Part of a small language model's weights.
Size: MLP 384 GELU, 1.93M parameters.
Training: a variant of Adam for these matrices, 156M tokens.
Each number is 50 + 12 x the weight over its row's rms, rounded and kept within 0 to 99. Layers, rows and columns count from 0. The size before them is the row's rms in percent of the matrix's.

# layer 6 attention key, 96x96, rms 0.129, rows 0-14, columns 0-95
065:51 40 63 38 46 53 69 34 47 46 72 45 47 52 60 48 34 35 47 58 45 34 42 56 27 32 39 59 69 30 33 50 63 43 62 63 44 32 43 59 58 52 58 51 51 45 24 50 60 71 40 67 63 66 67 52 50 76 65 53 39 61 58 57 55 67 33 51 57 53 37 55 32 61 42 42 51 53 23 54 37 49 44 61 52 32 46 32 46 46 69 66 53 60 47 31
078:50 27 39 63 52 56 35 70 66 67 59 57 42 57 41 49 54 55 39 40 40 48 64 29 45 77 62 45 18 45 37 58 62 38 30 47 74 51 70 45 46 56 34 47 59 59 52 43 48 27 51 38 58 53 54 57 54 23 41 41 47 39 61 52 47 39 58 56 51 29 60 62 61 47 57 50 60 62 39 40 41 62 35 32 63 55 60 69 50 48 36 74 42 47 52 62
094:53 65 67 55 47 73 65 40 37 44 41 56 44 41 40 60 49 44 62 72 59 59 28 76 59 24 56 66 52 61 37 56 61 73 67 65 53 51 47 42 52 46 61 66 58 53 40 53 41 41 45 67 30 49 38 40 47 50 53 54 46 41 45 51 50 54 09 36 49 59 36 34 48 53 42 39 45 35 55 48 47 33 61 44 36 58 40 38 55 44 76 36 39 47 46 31
122:59 34 62 59 48 26 61 54 40 42 52 52 68 48 42 58 36 45 51 48 51 51 43 59 63 63 28 62 43 56 44 50 54 65 50 42 45 49 30 22 58 38 67 47 44 51 80 43 54 65 38 69 41 56 44 49 62 27 61 46 42 77 53 47 34 49 57 37 45 60 38 23 50 53 45 45 42 62 60 68 52 58 36 63 60 62 37 69 66 40 61 60 30 43 44 29
153:35 51 44 36 54 52 44 52 71 40 50 18 47 67 52 37 58 66 41 40 55 29 51 37 43 63 59 43 58 30 43 39 30 40 51 43 45 52 64 64 50 63 56 54 29 39 37 61 40 69 48 41 61 45 74 56 47 51 27 51 36 50 35 66 66 55 51 88 56 49 75 55 29 55 58 56 62 55 46 39 48 58 60 43 48 28 58 45 48 57 50 59 65 66 51 50
241:65 53 48 63 47 45 69 41 34 56 49 73 56 24 55 66 45 36 59 66 53 77 39 58 57 38 39 52 55 73 55 53 65 52 54 50 55 61 37 46 54 35 53 54 74 69 69 40 59 31 49 61 25 60 41 35 57 50 74 52 42 55 63 42 42 47 28 25 45 50 34 42 53 50 40 35 36 43 56 53 58 50 49 48 54 55 34 44 60 50 72 43 39 36 32 44
076:55 45 57 39 58 63 48 45 25 64 35 64 46 46 56 57 40 42 45 66 43 59 58 67 50 31 41 47 50 66 62 33 73 54 49 63 59 44 36 44 41 40 32 52 73 56 60 46 55 20 56 52 36 48 32 50 60 55 39 49 74 36 54 42 42 41 63 21 42 57 37 68 75 25 54 53 59 42 45 62 36 33 48 57 57 67 49 58 40 35 37 41 43 51 60 60
090:47 63 38 40 58 41 35 42 69 38 58 13 55 51 54 40 64 66 56 44 57 38 51 28 47 59 62 48 57 30 50 44 24 43 45 39 45 51 71 53 49 60 57 52 28 44 47 49 52 76 54 52 74 43 67 62 52 48 42 49 40 52 37 73 54 47 58 87 55 54 78 56 37 52 47 55 59 52 43 33 46 60 50 48 48 33 60 39 49 67 41 59 65 58 52 58
066:59 38 61 52 51 57 65 60 19 63 40 67 57 52 41 63 31 36 46 57 41 54 59 56 44 32 45 59 58 60 56 37 80 55 50 62 42 31 31 52 48 34 21 55 68 52 42 52 52 44 44 36 47 52 41 47 36 72 41 55 72 66 44 27 32 39 59 25 38 56 46 71 61 43 60 45 55 44 51 64 40 34 56 55 59 52 43 56 37 36 41 49 37 47 47 38
073:53 36 54 66 50 52 62 61 24 62 27 56 46 55 43 56 42 33 45 46 45 55 42 65 47 50 48 67 42 67 32 53 79 63 44 65 54 40 33 33 54 49 46 51 57 60 48 51 56 31 43 51 27 55 38 53 44 56 46 68 70 59 45 13 46 40 55 48 47 45 52 62 62 55 57 35 60 50 53 66 33 36 50 53 54 46 57 57 26 40 50 57 27 37 53 18
095:59 58 52 39 55 65 60 27 45 43 50 79 20 48 43 43 34 58 59 60 65 54 63 54 50 48 50 41 51 46 36 44 56 51 59 56 68 49 35 38 46 53 52 52 47 28 61 31 65 35 51 72 51 41 63 55 68 42 32 51 27 47 51 62 47 59 65 42 31 49 64 72 58 39 60 43 60 40 40 56 35 48 55 41 36 53 56 69 39 42 47 29 16 58 60 57
074:55 47 55 53 57 78 48 46 59 54 21 59 28 58 43 44 52 44 42 48 54 44 44 65 54 56 38 50 42 71 30 56 57 58 48 48 55 66 38 28 58 59 59 55 59 64 67 52 52 16 48 46 23 47 36 43 85 31 52 55 52 46 51 46 54 64 45 42 49 40 31 33 71 46 52 49 52 54 59 46 36 44 48 40 52 68 56 70 42 43 58 45 35 49 80 43
078:35 68 42 39 57 43 31 44 61 45 66 44 62 44 52 38 65 73 53 49 43 43 66 43 46 44 62 31 47 36 69 38 24 55 49 43 50 53 73 70 42 35 51 33 36 48 45 56 64 74 51 50 68 37 66 68 37 62 42 44 41 37 52 74 59 45 46 67 57 51 53 66 49 48 38 68 47 44 45 45 56 59 54 52 60 46 46 29 47 49 42 53 73 66 26 70
081:57 42 59 37 47 61 74 29 24 55 33 81 37 41 51 49 54 36 44 65 65 65 46 61 59 34 38 48 48 49 54 38 71 65 52 52 53 40 25 41 51 42 50 56 62 55 46 38 44 35 48 59 52 49 51 40 58 57 56 51 52 36 54 32 45 51 69 21 43 60 38 40 68 38 55 49 46 36 63 74 39 36 45 45 59 74 30 52 50 31 62 44 47 38 60 62
085:65 53 40 56 38 31 68 51 44 58 49 20 71 47 56 63 42 47 46 36 48 55 39 36 41 77 52 68 48 46 58 53 70 66 39 37 42 46 51 32 59 79 59 57 40 49 28 46 47 73 55 51 56 65 35 45 38 58 63 67 58 58 44 27 46 51 45 67 40 52 66 35 40 56 45 51 39 51 54 61 44 44 57 51 33 38 47 40 53 63 62 58 53 17 43 38